From a checkpoint of a small transformer trained on Wikipedia.
Size: 19 layers, vocabulary 4096.
Architecture: LayerNorm before each block, learned positions, no biases in attention or MLP.
Training: 425M tokens, 6487 steps.
Each number is 128 + 24 x the weight over its row's rms, rounded and kept within 0 to 255. Layers, rows and columns count from 0. The size above them is the row's rms in percent of the matrix's.

# layer 3 MLP down, 384x1536, rms 0.04, rows 0-26, columns 256-511
size [105  95  97  89 103 101 103  97  97  94  97 111 101 101  96 115 103  93 103 100  97  91  95  97 102  95  97]
[[130 129 202 103  93 185 104 135 138 102 145  99 174 152 156 129 180 118 103 148 132 120 118 141 127 165 150 147 140 125 131 122 124 142 175  88 158 137 154 128  89 107 172 113 117 150 172 133 126 151 115 154 168 136 123 138  97 187 155 112 145 115 166 135 134 187 139 111  84 152 135 155 157 160 134 165 105 131 129 140 152 148 170 137 138 150 135 102 131 132 127 136 152 132 109 150 121 128  85 169 170 131  91 140  66 100 120 124 143 129 125 117 117  75 162 149 152 149 132  73 153 128 103 112 109 134 120 130 146 158 125 128 126 149 110 161 146 155 106 112 134 109 166 123 160 102 151 154 128 141 146 156 146 168 160 111 130 118 159 115 143 159 141 141 157 117 124 107  95 155 150 135 105  89 136  73  85 124 152 125 131 172 150 115  84 125  75 129  96 157 138 139 151 141 135 143 165 116 175 130 138 153 181 183 121 135 124 159 115 161 114 138 151 148 133 139 161 147 156 150 174 131 123  88 147 168 172 113 109 163 116 133 120 118  97 150 130 131 113 132  44 109 127  87 154 151 142 120 124 122 108  93 132 120 116 116]
 [110 141 128 119  53  99 142 128  41  89 107 140 151  97 108  85 121 128  99 142  77 117 127  94  94 124 127 113 122 129 136 168 122 138 106 151 134 140 162 134  75 116 105 169 147 142 160 113  97 134 112 106 149 119 133 104 152 113 166  84 142 140 134 166 118 173 140 105 171  57 166 121 147 112  76 148 108 114 117 139 128 122 126 125 151 108 112 121 131 156 112 130 160 120 128 136 111 147 155 155 136 105 147 120 161 110 110 113 131 147 104 136 126 118  77 132 101 115 122 127 138 134 125  90 134  65 125 170  68 104 135 117 145 132 143 158 155  96 131 134 131 124 140 123 194 172 113 118 100  86 103 120 151 135  80 133 130  96 139 112 117 151  60  88 186 117 105 142 147 117  88 125 128 122 117 120  84 132 116 128  78 102 124 128 134 111 127 168 121 124 113 135 146  75 124 133 108 146 124 144 137 104 110 131 122 137 108 133 171 100 157  91 122 121  86 142 130 119 132 100 204 149 134 126 135  70 119 120 142  92 116 132 115 139 108  91 120 102  96 107 159 141 171 103 158 129 123 141 119 116 104 140 118 106 170 116]
 [108 109 162 115 129 115 148 167 153 123 115 138 133  93  98 137  78 159 128 128 132 129  90 102 144  81 169  99 130  97  90 178 104 148 103 106 134 132 142 139 120 138 152 142  96  62 160 145  98 113 101 114  79 104 133 130 163  95 153 172 106  95 135 141 105 104 121 127 143 122  76 135 129 110  88 107 150 131 128 152 121  93 157  95 142 117 138 121 113 104 127 112 111 132 139 133 140 143 150 137 149 118 128 120 172  56 133 118  85 196 118 118 126 143 127 127 158  88 136 145 138 103 135 191  86 147 150 134 139  81 152 124 132 155 144 158 127 128 157 116 172 129 119 143 144 138 162 112 106 104 124 137 111 112 115 138 172 122 153 121 110 165 131 125 131 128 147  99 103 136 102  97  90  91  82 158 121  99 130 120 137  72  70 121  55 111 135 148 189  99 109 117 122 133 134 117 132 119 148 125 104 133 124 145 187 125 141 118  74 108 135 137 120 145 138 117 143 129 104  96 138 110 159 129 159 141  69 123 190 123 128 130 142 138 106 165 127 119 140 141 116 135 133  94 108 116 153 130 148 126 114 137 122 158 161 127]
 [148  91 111 105  89 139 102 125 124 110 101 101 100 111 153 119  63 136 148 135 129 126 169 127 131 146 116 139 129 130 129  96 131 106 163 130 123  97 155 131 115 110 125  94 115 128 156 146 100 122 149 132 141 143 152 105 150 122 144  63 116 130 139  98 103 170 114 105 120 111  87 122 141 159 116 136 140 122 157 138 132  97 141 126 152 113 150 145 124 109 124 126 127 151 142 135 140 125 156 104 122  84 151 134 147 162 102 150 106 109 150 134 136  87 137 108 128 159 105  85  82  99 160 131 121 139 125 116 106 173 120 120 119 126 169  92 120 141 166 141 167 144 146 158 153 114 155 154 113 171 130 121 117 151 147 103 141 105  97 146 147 130  57  98 132 111 110 122  57 119 133  73 107 110 105 145  66 153  93 140 109 111 136  97 133 155 139 141 110 115  99  94 168 158  98 143 137 100 136 145  98 140 119 139 132 101 134 119 115 140 120 116 109 141 131 116 108 135 128 143 131 136 162 131 101 160 134  83  82 148 163 109 103 134 101  90 148 132 163 130 122 122 126 161 220 126 130 115 157  88 149 146 120 103 109 112]
 [ 97 109 120 123 112 121 136 105  37 142 125 109  82 137 164 144 128 133 200 122  95  71 125 136 127 169 125  93 152 145 144 149 114 122 131  99 140 143 131 109 115 103 141 111 123 159  79 111 119 123 141 155 127 118 151 161 145 166 155 130 147 120 149 136 113 187 139 130 140 100 189 151 135 132 129 141 116 136 124 117 138 206 124 107 134 170 129 105 125 109 111 119 137 158 147 135 135 132 180 158 127  79 155 106 112 143  93 115 111  79 117 121 110 173 157 171 136 159 138 137 128 123 121 141 192 152  92 117 143 102 120  93  90 149 115 112 134 101 127 143 151 111 114 150 156 114 111 136 166  98 102 130 101 133 106 121 107 162 137 147 102  99  10 129 138 142 151 157 156  80 149 133 105 155 129 151  81 147 137 146 153 153 124 104 154 131  54 129 113  99 143  83 148 113 155 115 118  97 109 106 112 156 148  94 102 116 100 117 135 160 104 142 133 105 110 132 120 135 122 136 141 126  98 109 117 110 113  76 129 183 155 129 127 149 106 180 118  73 102 150 140 138 129 114 134 117 133 108 138 170 162 124 115 102 104 139]
 [104 107 120 110 130  97  99 135 105 163 154 173 136 137 190 117  75 137 122 133  92 147 124 151 129 127 147  94 101 106 153 116 154 155 128 164 166 125  76 110 123 148 136 124 148 119 157 100 136 115 105 167 132 115 114 128 109  71 135 175 143 103 126 139  85 103 138 159 135 138 175 129 126  99 112 141 102  70 157 131 134  73 109 133 133 126 120 128 121 154 133  85 163 131 122 118 102 130 130 130 127 123 112 101 163 115  99 107 112 156 161 187 129 130  79 122 120  95  94 109 116 124 130 127 176 141 135 134 131  74 152 118 116 111 125 124 127  81 129 110  93 105  83 164 154 190 164 105  98 164 141  94 135 105  86 168 138 107 159 143 108 107 179 136 177 112  95 138 115 140 161  86 145 124 119 144 140 140 152 126 121 142 101 164 145 131 123  78 116 124 168 145 135  72 102 112 133 111 161 143 154  87 123 132 168 155 133 111 116 121 126 147 128 140 129 110 130 131 143 140  85 161 118  86 150 134 146 162 176 126 138 143  92 139 123 129  90 182 104 139 124 154 107  85 113 126 104 102 116 145 120 110 140 122 121 138]
 [135 170 121 123 115 128 165 123 135 192 142 151 132 141 141 135 139 111 166 126  89 105 123 111 138 153  65 142 139 127 102 125 184 134 135 147 149 169 133 112 123 158 156 145 170 134 160 124  81 114 145 126 142 128 117 142 126  96 136 115 144 102 142 138 130 112 122 120 192 139 118 116 158 123  81 105 118 123 129 155 120 149 174 151 132 124 149 126 125 105 125 152 156 160 155  92 126 158 137 128 123 155 144 150 146 157 151 141 101 153 141 126 147 115 125 176 105 100 120 153 146 128 129 131  99 136 133 176 120 145 129 142 115 136 184 141 110 156 140 143 138 136 163 130 122 129 135 115 138  87 138 171 107 135 129  77 142 114 132 170 116 172 157  90 143 126 140 142 164 111 127 167 153 140 117 138 116 142 101  90 135 133 132 159 147  92 158 153 110 117 126 109 142 125 180 117 128 118  92 128 128 107 137 130 125 129 140 153 140 118  94 135 128 119 169 132 137 136 145 125 100 119 131 157 109 137 145 102 105  92 155 114 124 154 132 115 135 144 173 131  97 102 131 114  92 125 152 147 128 153 108 129 119 143  97 173]
 [145 103 120 160 166 116 146 140 156 104 155  84 122 188 175 108 141 123 156 128 142 116 153 158 110 131 138 136 147 107 157 142 136 142 149 151 146 137 154 116 120 172 133 171 119 182 104 125 153 111 127 147 151 133 103 135 137 123 125  79 123 165 131 130 138 123 150 121 132 138  71 158 143 152 119 122 153 117 111 218 119 104 109 147 150  92 138 102 144 131 130 119  97 153 114 123 120 124  68 155 121 141 161 152 135 139 148 122 156 128 172 161 120 113 152 103 141 141 132  97 109  82 119 171 107 123 133 156 146 200 104 131 103 121 104 114 107 136 154 135 155 153 123 135  95 117 151 121 152 156 172 137 152 152 151 105 114 136 110 151 134 128 163 145 151 108  95 123 164 179 135 122 127 110 117  88  97 118 158 129 202 111 139 120 136 146 117 128 126 128 105 157 147 121 164 146 127 115 126 146 132 137 132 152  93 103 118 155 111 116 117 126 134 149 152 123 140 154 171 156  81 123 102 141 122 116 117 116  42 163  90 118  93 137 170 144 113 175 101 131 144 136 128 179 161 141  98 156 123 153 149 129 124 137 152 120]
 [159 139 135 136 124 144 158 155 137  89 126 106  94 138 120 169 151 169 163 103 114 156 147 120 125 122 109 143 138 117 184  93 172 110 100 151 103 124 108 125 149 125 133 181 149 110 156 129  49 131 157 108 104 102  48 153 141  68 127 166 138 128 130 124 134 112 140 125 150 186 175 139  89 135  91 135  97 111 123 128 106 139 132 143 129 149 137  96 134 167 119 111 142 160 112 132 115 159 105 116  77 129 138 102 159 115  59  77 131 133 146 152 122 159 111 109 137 103  96 156 102 119 124  89 128 122 140 121 119 150 142 105  64 137 147 142 120 100 113 116  91 121 150 139 142 115 122 106 124 112 122 132 133 131  89 105 108 179 102 133  96 100 130 142 166 133 124 124 161 124 165 142 149 121 126  89 141 134 122 164 163 160 101 103 139 105 132 100 106 115 128 150 142 119 134 127  99 146 103 150 134  74 148 108 101 133  93 153 135 123  72 159 113 106 122 123 117 129 127 131 142 177  75 102 109  99 155 143 123 131 176 122 141  94 127  80 152  91 115 116 149 143 148 151 130 125 149 139 141 160 123 113 130 134 129  98]
 [116 134 109 140 117 110 186 121 117 118 114 113 196 140 101 173 135 134 155 132  99 103 137 144 106 132 144 134 130 112 114 107 124 150  89 181 113 134 181 136 132 150 144 159 124 106 116 141 121 109 107 155 163 117 117 123 138  86 134 151 122 151 141 110 140 149 129 118 147 129 177  98 124 159 131 124 214 138 170 156 142  88 105 120 136 134 123 104 113  93 106 141 164 136 141 150  78 138 113 150 111 126 103 102 100 133 132 138  79 142 150 138 119  66 124 125 124 112  98 124 108 116 136 148  99 118 126 131 138 127 137 120  99 110 105  93 134 100 171 157  97 168 108 172 131 117  98 120 112  66 120 102 116 156 129 142 134 111 164 102 192  87 154  85 100 154 138 103 131 115 140 134 104  95 133 163 148 104 112 111 167 127 130 168 161 122 127 112 101 142 135 133 139 129  86 143 147 133 102 107 166 135 150 130 162 122 133 118 135  90 126 133  98  84  61 123  97 115 134 109 142 121 169 175 158 116 146 140 162 148  82 115 143 121 148  80 110 107 137 123 128 153 193 117 108 147 167 137 105 147 130 123 117 171 127 111]
 [125 150 100 145 151  50 122 142 143 109 114 116 112 114 144 134 113 126 132 117 100 135 101 127 127 131 117 120 109 110 121 134 150 129 155 124 152 110 161 170 136 128 108 121 142 133  88 152  72 137 111  86 119 131 110 106  84 101 151 168 146 135 145 111 137 113 127 139 111  87 143 121 146 118 114 135 168 135 107 143 112 145 172 151 113 114 129 132 144 104 124 128  96 117 113 133 117 130  76 119 156 116  99 136  78 176 100 128 139 149 114 141 125 115  89 114 106 113 155 106 153 138 102 150 118 137 115 128  77  65 120 127 188 139 104 142 119 113 141 137  80  95  76 150 141 113 160 172 155  91 139 139 141 104 177 111 121 110 157 135 179 157  85 162 132  92 142 108 126 108 117 115 143 120 120 129  86 125 107  89 128 120 146 135 149 160 117 148  85 125  87 122  79 113 124 119 105  82 110 111 152  99 130 130 192 118 140 171 107 110 112 102 153 130 148 141 117 135  95  88  88 102 137  89 151 119 175 104 104  96  77 129  69 186 133 103 104 155 130  99  81 141 147 129  66 134 135 118 109 158 162 142 141 123 123 115]
 [127 197 163 124 150  85 113 141 139 112  98 103 140  80 148 170 136 144 147 127 128  88 139 116 117 153 141  83 120 145 139 106 147 105 148 129 130 133 143 123 162 131 116 101 101 112 113 130 110 110  97 135  80 119 127 142 103 145 115 117 143 138  91 113 183 143 133 127 154  90 110 112 127 131 122 150 128 124 118 128 138 171 133 112 105 165 159 147 106 103 121 124 110 156 138 144 126 158 124 120 166  79 166 100 138  71 158 118 152 129 134 158 107 141 109  95 153 123 107 163 159 107 140  80 145 145 136 104 126  89 130 108 143 144 138  90 126 115 124 121 144 103 106 130 143 129 159 148 103 111  93 118 112 134 103 119 113  96 152 102  93 136  33 122 126 109 112 133 124  95 118 130 125 109 115 177 148  94 148 100  96 126 120 129 131 159 103 171 133 162 128 122 152 142 132 112 105 129 114 120 137 140 105 153 137 114 138  73 140 129 116 127 113  81  90 110  99 130  96 100 155 101 140 140 137  90 156 143  97 123 149 173 160 110 116 118  70 112 144 148 168 110 120 186 126 105 112 109 116 101 124 135 129 113 114  90]
 [125 132 133 129 131 100 106  89 194 125  89  89 138 131 106 173 137 110 150 117 155 153 131 137 123 110  96 126 128 140 129 137 114  85 140 156 109 139 142 100 119 151 142 137 128  94  55  98 118 118 125 152 143 150 122 130 124 115 117 189 120 149 148 109 156 129 162 144 151 129 102 155 131 120 152 110 110 157 139 162 151 138  93 134 124 110 148 160 163 143 143 158 160 120 142  79  94 146 112 161 122 135 127 129 158 180 112 155 164 149 143 146 113 199 102 143 124 145 150 116 182 143 110 100 132 130  97 145 137 159 149 131 120 138 139 139 119 133 127 132 181 118 116  98 106 132 185 149  93 150 135 152 135 142 164  93 123  96 146 112 119 126 149 103 133 121 151 136  96 131 126  96 152 104 131  82 176 159  95 146 116 136  95 201 169  96 145 132  98 143 100 126 117 149  56 134 163 120  73 119 158 116  91 131 101 125 142 160 149 132 104 111 133 145 125 118 147 135 174 127 124 153 135 107 105 120 120 164  71  76  90 161 124 159 181 128 121 121 127 119 168  89 111 109 133 141 113 118 139 171 140  98 160 157 102 114]
 [127 120 104 111 134 139 148 138 139 119 131 155 133 122 119  64 123 129 144 135 123 110 115 103 134 125 132 149 125  97  90  87 125 125  88 108 156 127 102 120 152 125 133 126 103  95 105 101 145 142 115 145 119 112 104 158 126 135 111 114 132 121 119 123 122 126 137  83 177 137 168 129 138 114 129 149 148 139 108 205 116  93  82 168 139  89 116 141 125  97 139 111 135  99 145 158 117 145  63 130 159  81  79 112  80 165 115 118 149  92 124 139 118 145 152 152 144 143 128 167 157 128 110  94 148 159 115  89  90 103 111 140  64  96 123 140 145 119 150 122 124 127 106 122 177 155 101 118 101 126 116  76 168  93 128 121 147  97 173 166 151 105 147 109 105 157 139  98 120 111 160 128 128 157 125 122  79 100 132 110 100  81 153 154 125 121 105 146 133 129 125 137 135 128 123 128 113  97 139 139 147  97 125 134 134 165  76 125 113 102 102 123 104 118  99 127 136 127 118 104 110 106 109 130 122 109  91 137  90 122  95 206 107 104 142 119 121 167 115 146 183 137 150 157 126 108 106 112 109 149 131 125 149 138 163 133]
 [119 126 134 131 141 141 128 145  75 150 109  89  94 133 161 124 133 148 138 119 127 100 159 135 116 126 112 116 147 131 114 128 117 115 135 131 158 111 137 147 181 120 136 152 123 128  91 111  94 150 103 110 150 130 128 115  96 108 126 143 157 146 132 125 163 101 125 109 152 121 149 137  96 141 160 120 140 153 128 136 126 116 191 148 149  73  85 123 128 120 138 148 150 121 177 144 130  96 115 182 150 133 134 154 102 180 124 123 131 143 123 110 131 126 166 124 136 120 125 107 109 137 137 115 110 123 174 117 179 137 131 129 145 142 146  64 130 143 105 105 188 147 131 149 154  91 117 125  99 113 158 129 100 136 138 144 141 133 146 127 152 100 102 119 104 144 161 122 148 125 138 179  95 108 127 174 102 111 115  92 176  61 110 135 142 121 111 128 122 131 119 159 120 151 160 122 172 136 186 138 142 127 141 123  79 114  93 164 110  99  42  97 126 115 128 109 125 119 124 141 105 168 161  98 140 117 136 140 144 174 148 111 154 156 119 105  88 134 154  84 158 134 125 144 199 143 135 135 113 109 116 136 109  93 119 128]
 [129 159 118  88 101  99 137  51 121 141 141  84 156 102 123 124  91  89  88  71 144 119 145 121 115 116 112 140 121 168 137 131 131 153 113 176 134 105 112 112 106 124 152 122 110 106 127 144 132 146 119 170  83 105 100 139 146 108 106  82  98 125 156 102 184 136 114 129 104 135 102 102 153 100  97 129  85 130 119  91 132 132  97 120 107 118 120 135 137 133 125 117  88 148 153 152 132 118 116 160 125 124 127 116 125 128 112 132 108 114 114  99  77 127 140 161 103 103 135  90 150 114 118 138 104 111  51 158 107 113 110 129 145 146 174 138 143 114 117 102 146 148  96 132  81 161 118 209 141 168 131 135 117 134 112 153 133 130 138 130  97 189 110  97 139 111 107 132 127  82 142 110 137 109 107 153 126 105 185 124 110 136 147 122 136 155 143 130 106 128 120 108 158 135 176 138 113  93  86 119 136 140 137 101 126 187 109 112 100 127 126  87 140 151 136 134 190 150 115 133 120  94 124 124  59 148 107 136 103 141 114 166 151 117 112 113 107 135 175 120 145 113 143  89  85 143 129  86 178 126 120 135 147 123 145 109]
 [133 125 135 163 126 159 125 157  86 133 118 120  70 155 112 131 123 146 104  83 100 116 103 120 103 124 178 122 132  89 141 134  94 124  78  91 111 159  99 142  96  90 115 119 103 125 149 104 169 125 104 116 114 115 155 128 190 110 128  59 109 154 135  80 113  94 137 107 203 125 132 114 112 131 118 118 125 134  91 144 112 119  91  84 122 100 132 132 122 130 130 128 110  93 121 122 104 119 144 107 114  96 130 100 114  42 160  84 108 162 107 135 126 128 136  99 105 170  76 147 101 135  97  93 113 109 163  92 108 115 157 116  91 126 120  85 130 115 107 114 179  83 120 118 104 119 121 132  98  86 118 115 103 101 104  85 117  97 108  82 143 104 143  99 117 140 102 104  88  97 107 138 163 120 113 107 120 122 126 139 134 139 105 123 126 113 195 114 120 108 104 119 111 133 109 112 101 119  62 138 165 100  78 112 137 115 141 153 145 122 189 109 128 110 104 127 132 101 122 129 133 142  99 158 124 115 115 129 137  95 125 115 101 120 123 128 164 101 144 119 119 143 115 106 147 100  87 127 117 123  83 151 111 118  97  70]
 [154 140 159 157 103 165 158 136 148 125 161 106 140 183 127 101 156  86  86 147  98 131 137 127 146 110 137 161 117 148 115 127 120 154 194 127 122 105 153 145 132  98  98  97 109 155 130 133 127 111 140 155 171 139  92 151 121 194  90 102 130 123 139 112 102 149 115 120 111 227  94 120 165 132 123 145 140 138 149 156 133 139  63 143 134 130 122 136 136 110 140 121 155 117 106 165 112 140 119 123 153 155 119 125  81 160 116 157 138 112 140 129 149 112 136 144 117 155 190 102 132 143 127 126 118 139 116 114 148 165 104 114 186 102 147 144 146 153 128 121 110 125 144 126 153  89 118 121 139  99 152 124 119 143 130 113 156 159 143 170 107 119 128 142 137 117 125 103 197 189 167 172  84 151 156 182 194 150 127 200 119 139 165 157 124 125 145 171 106 141  99 129 124 125 177 119 167 130 114  94 116 154 126 124 148 152  87 100 157 109 125 130 127 132 138 117 115 116  91 133 167 149 134 125 104 184 173 152 163 149 160 170  93 151 160 143 133 162 130 145 146  99 127 114 128 135 140 114 136 122 122  92 143 175 144 115]
 [ 98 101 185 146 110  85 117 139 168 124 117 138 142 115 161  96 129 126 132 165 117 109 156 138 133 104 189 107 136 114 125 117 139 114 100 124 142 138 124 113 127 138 141 111 142  96 107 123 146  99 103  81 106 134 120 100 131  93 134 112 122 116 140  67 172 134 144 116  93 107 159  90 119  62 145  82 125 127 105 146  91  79 145 135 118 148 156 127 131 131 139 113 157 116 109 114  98 111 133  85 124  84 155 130  89 177 144  93 118 112 115 136 124 122  90 130 123  94 124 163 121  95 120 112 107  96 130 117 123 122 106 100 189 112 148 112 133 113 116 124 120 151  96 180 126  86 123 124 135 119 133  94 127 125 133 193 172 119 131 107 161 119 149  96 134 164 133  93  91 103  97 139 130 122  89 155 123 144 150 109 105  95 104 179 173 103  85 147  97 147 120 148 124 155  91 132 103 111 123 108 132 131 117 110  76 128  87 104 143 131 144 145 107 126 102 121 141 104  84 108 155 182 108 131 152 115 170  75 126 116 103 145 121 122 142 140 114 115 116 114 141 136 102 143 161 104 118 126 145 119 112 177 140 104 112  87]
 [141 157 107 127 105 136 147 127 107 125 116 134 124  90 134  79 123 140 140 100 156 129 117 142 146 125 173 138 127 146 150 159  91 113 144 118 133 136  81 122 157 107 171 116 125 137 239  98 154 148 154 119 150 147 169  86 115 119  79 116 122 151 120 109 158 114 133 133 183 187  94 126 112 113  98 119 111 128 139 135 130 131 124 126 153 123  91 100  86  95 138 175 149 124 124 130 117 100 228 110 134 117 119 143 123 136 119 124 159 140 163 150 152 104 141 112 118 124 112 134 128 136 131 174 130 107 140 131 150 199 103 129  77 121 108 153 152 144 132 123  64 156  93 105  97  93 120 122 116 161 163 157 158 141 107 108  98 110  82 163 115 120 125 148 128 105 124  96 140 144 145 152 147 140 125  99 163 115 137 101 161 149 111  84 128 162 141  86 161 114 147 149 149 111 127 149 131 139 100 154 184 100 178 141 107 124 115 152 121 134 150 122 125 102 126 134 129 128 130 129 111  84 171 146 127 179  70 171 152 118 133  96 104 141 134 139 137 121 144 120 107 128 120 122 109 135 153 124 131 116  61 154 140 126 117  88]
 [143  97 137 134  43 152 102 106 154 135 123 112  91 107 119 130 147 122 106 121 183 187 134 166 116 141  46 129 152 160 136 118 122  90 139 156 141 137 121 110 140 121 166 138 102 162  86 130 147 116 121 106 115 142 130 161 122 151 130 173  88 178 122 115 133 122 136 122 103 124 100 130 178 187 160 135 123 137 126 138 125 175 109 178 136  87 145 150 130 114 130 148 131 138 139 139 131 137  39 140 164 146 160 124 111 124  96 167 155 117 135 166 157 136 160 134 144 140 138 131 160 131 130 144 120 143 140 141 137 183 122 132 154 148 147 145 140 152 129 136 161 148 119 117  93  44 126 146 129 117 145 102  87 129 149 161 136 130 114 135 128 134 131 123 128  95 122 155 156 118 146 104 147 113 166  68 135 117  65 143 139 100 120 161 100 152 133 107 118 107 137 131 122 180 146 124 157 139 137 119 164 158 121 126  63 125 129 153 128 147  97 114 131 139 160 145 121 135 186 163 161 115 128 175 124 167 128 148 109 137  58 150 113 137 143 133  93 121 119 135 178  69 121 130 100 164 104  92 145 131 110 131 137 127 118 144]
 [124 147 115  92 112 154 133 124 216  91 122  97 144 123 133  84  98 133 113 105 154 130 119 132 149 136  86 103 110 107 132 143 147  99 153 122 145 142 146 129 142 114 111 147 102 135 111 128 140 136 153 131 142 110 113 103 135 150 159 137 157 145  87 120 144 135  79 128 148 111 107 121 152 127 151 123 138 117 119  91 130  78 101 165 147 119 160 129 111 108 134 108 108 134 140 135 144 106 148 109 135 134 167 146 162 112 152 131 168 142  92 165 159 128 136  98 134  94 107  65 170 144 146 142 110 141 132 134 113 137 136 148 141 103 155 122 105 123  97 115 137  97 125  96 148 145 107 130 115 138 125 110 153 149 124 151 115  95 154 106 153 129 190  96 137 134  92 135 147 141 118 124 138 146 100 137 186 134 152 102  81 121 114 172 136 104 178  80 136 148 117 114 148 142 122 135 155 115 115  91  92 104 114 100  98 129 117  85 129 120 109 130 164 113  95 108 122 126  50  98 109 100 116 129 141 132 153 127 105 108  73 170 145 155 116 157 120 135 123 122 150  84 149 110 169 146 139 132 111 120 139 138 114 133 143 178]
 [152 122 109  93 120 115 104 138 149 104 120 134 117 116 146 124 117 124 127 125 105 159 138 129 101 123  83 121 126 119 161 172  56 120 158 144 112 121  71 131 100  92 171 121 130 105 186 123 131 142 145  97 120 131 125 116 151 140  85 164 124 186 145  85 141 118 140 149 129 103 112  99 129 105  99 124  52 146 138  60 139 133 157 152 122 122  98  99 122 135 137 150  99 114 157 139 129 107 113 123 154 107 179 129 175 155  95 113 114 209 123 122 128 111 144 100 115 140 131 117 118 108 121 109 113 138 135  91  71 120 138 128 136 144 134  88 127 135 125 101  85 169 114 127 121  84 123 128 120 131 125 162 123 124 112 147 131 113 149 162 131 146 127  81 120 140 156 134 146  85 135 152 134 144  95  89 168 140  98 127 134 141 112 143 107 134 153 143 136 107  99  84 136 117 156 131 114 150 149 108 131 121 156 142  76 130 138 124 163 175 102  91 114 115 108 110  94 137 123  74  97 112 145 107 112 139 110 153 141 147 139  97 105 118 128 160 124  75 130 122 137 185 131 108 178 110 124 124 126  98 113 170 127 135 124 141]
 [126 124 111 127 175 116 146 113 129 160 127 120 100 173 137 119 131 120 121 125 168 108 141 135 162 129 171 151 145 132 133 114 126  97 136 139 201 121 127 142 127 135 148 149 125 109 125  79 121 126 119 129 129 165 127 122 111 134 115 137 117 116 166 114 143 133 163 145 129 112 167 140 117 133  92 153  94 166 109 110 114 115 122  99 131 123 153 137 161 119 133 116 121 134 145 155 155 141 151 168 116 129  74 153 103 153 136 142 161 118 138 102 130 108 114 149 137 151 143 135 112 142 142 162 135 125 141 160 136 111 127 134  88 146 153 122 115 153 124 109  85 168 121 159 142 138 106 160 139 120 147 132  87 145 153 117 141 159 147 118 110 112 120 107 100 112 122 129 112 143 120 108 101 123 127 116 123 170 137 127 167 148 130 125 130 167 128 111 133 113 139 146 118 152 119 121 127 149 115 137 115 157 177 121 131 120 154 156 108 129 100 165 124 130 163 159 121 154 184 137 151 138 129 120 126 145 135 127  95 130 175  99 125 115 126  63 131 153 141 106 151 123  75 128 182 116 144 128 113 135 137  59 153 153  83 143]
 [120  95 126 131 133 109 188 132 154 124 167  91 101 176 139 141 163 139 169 147 119  85 134 146 145 148 163 174 154 117  91 193 151 128 100 108 134 141 183 135 117 111 113 119 120 111 127 145 118 139 138 167 145 132 141 137 167 140 146 131 109 166 147 147 101 111 160 148 125 168 139 164 115 146 113 151 131 116 129 125 149 136 127  77 123 135 170 132 142 141 142 116 115 133 160 145 157 165 109 175 107 121 115 147 171 118 122 110 171 149 120 166 102 162 106 150 128 187 189 128 150 150 106 123 147 147 120 147 170 131 127 149 150 134 119 128 114 126 124 132  98 149 116 159 143  82  97 128 159 171 163 135 138 155 193 188 131 155 167 166 140  90 172 146 123 122 155 154 150 165 171 122  61 128 137 145  33 121 150 144 119 136 151 146 144 154 128 142 123 162 159 161 149 120 151 128 150 124 111 101 131 165 125 110 152  71 120 129 141 146 105 149 142 149 142 145 114 133 135 143 122 139 147 131 146 110 146 137 174 184 124 141 124 122 113 111  97 139 107 170 207 151 114  83 188 134 124 131 145 126 118  94 117 117 132 118]
 [144 109 139 144 151 135 109 145 144 108 120 140  88 141 123  73 117  92  51 116 114 134  93 111 125  91 100 150 132  73  86 128 143 118 138 124 130 133 160 151 125 101 149 159 139 143  99  86 114 130 142 153 146 123 144 117 129 141  80 104 149 152 162 120 159 140 115 115 132  95 133 139 146 147 124  99 155 111 165 127 144 172 117  84 139 117 139 133 110 111 145 141 146 140 134 117 118 124 153  89 115 146 131 140 175 122 168 132 171 157 132 123 146 140  63 124 100 100 198 123 120 138 132 124 137 169 163 115 153  98 119 128 129 110 170 130 128 115 131 146  84 149 151 139 135  88 148  95 146 132 110 146 135 138 106 166 171  98 124 147 143 152 146 102 130  81 148 127  78 149 112 118  67 132 101 117 169 125 106  82 114  59  98 154 112 149 158 177 126 136 105 149 108 117 109 146 124 157 150  85 128 115 118 129 127 142 128 188 132 145 117 127 133  98 104 144 127 162 121 144 116 127  92 124 116 116 103 128 156 108 146 150 116 128 132 177 148 125  64 101 167  90 119 114 123 117 119 119  93 145 155 121 136 159 116 143]
 [142  93 171 126  66 174 133 129 116 172 133 111  97 108 134 103 111 132 155 108  83 126 131 128 127 113 150 155 143 134  81 122 100 127 143 118 140 122 127 152 106 133 116 143 106 117 188 100 138 164 116 152 131 126 143 120 122 100 127 171 134 143 129 152 122 144 119 125 115 134 141 111 137 155 111 135 159 123 141 114 141 179 131 121 119 159 140 123 143 111 102 143 158 179 110 165 156 110  88 117 125  97 117 142 147 111 125 108 121 126 134  61 133 136 136 185 124 104  97 139 147 129 125 135 100 138 142 106 116 129 150 129 114 107 146 122 148 153  94 143 103 144 143 128 196 127 150 129 140 130 120 170 122 160 144  93 179 178 150  94 149 149 113 122 116 135 122 122 115 131 135  99  95 113 136 152 109 127 122 112 123 128 156 104  77 149 109 115 123 107 173 118 146 122 149 119 182 106 158 100 122 116 177 164 112 150 129 134 141 113 188 133 124 128 114 111 175 140 115 154 121 138 193 104 138 130 140 144 171  72 101 147  92 145 110 148 127  97 168 150 156 159  76  93 143 145 133 121 136 128 112 101 145 133 175 109]]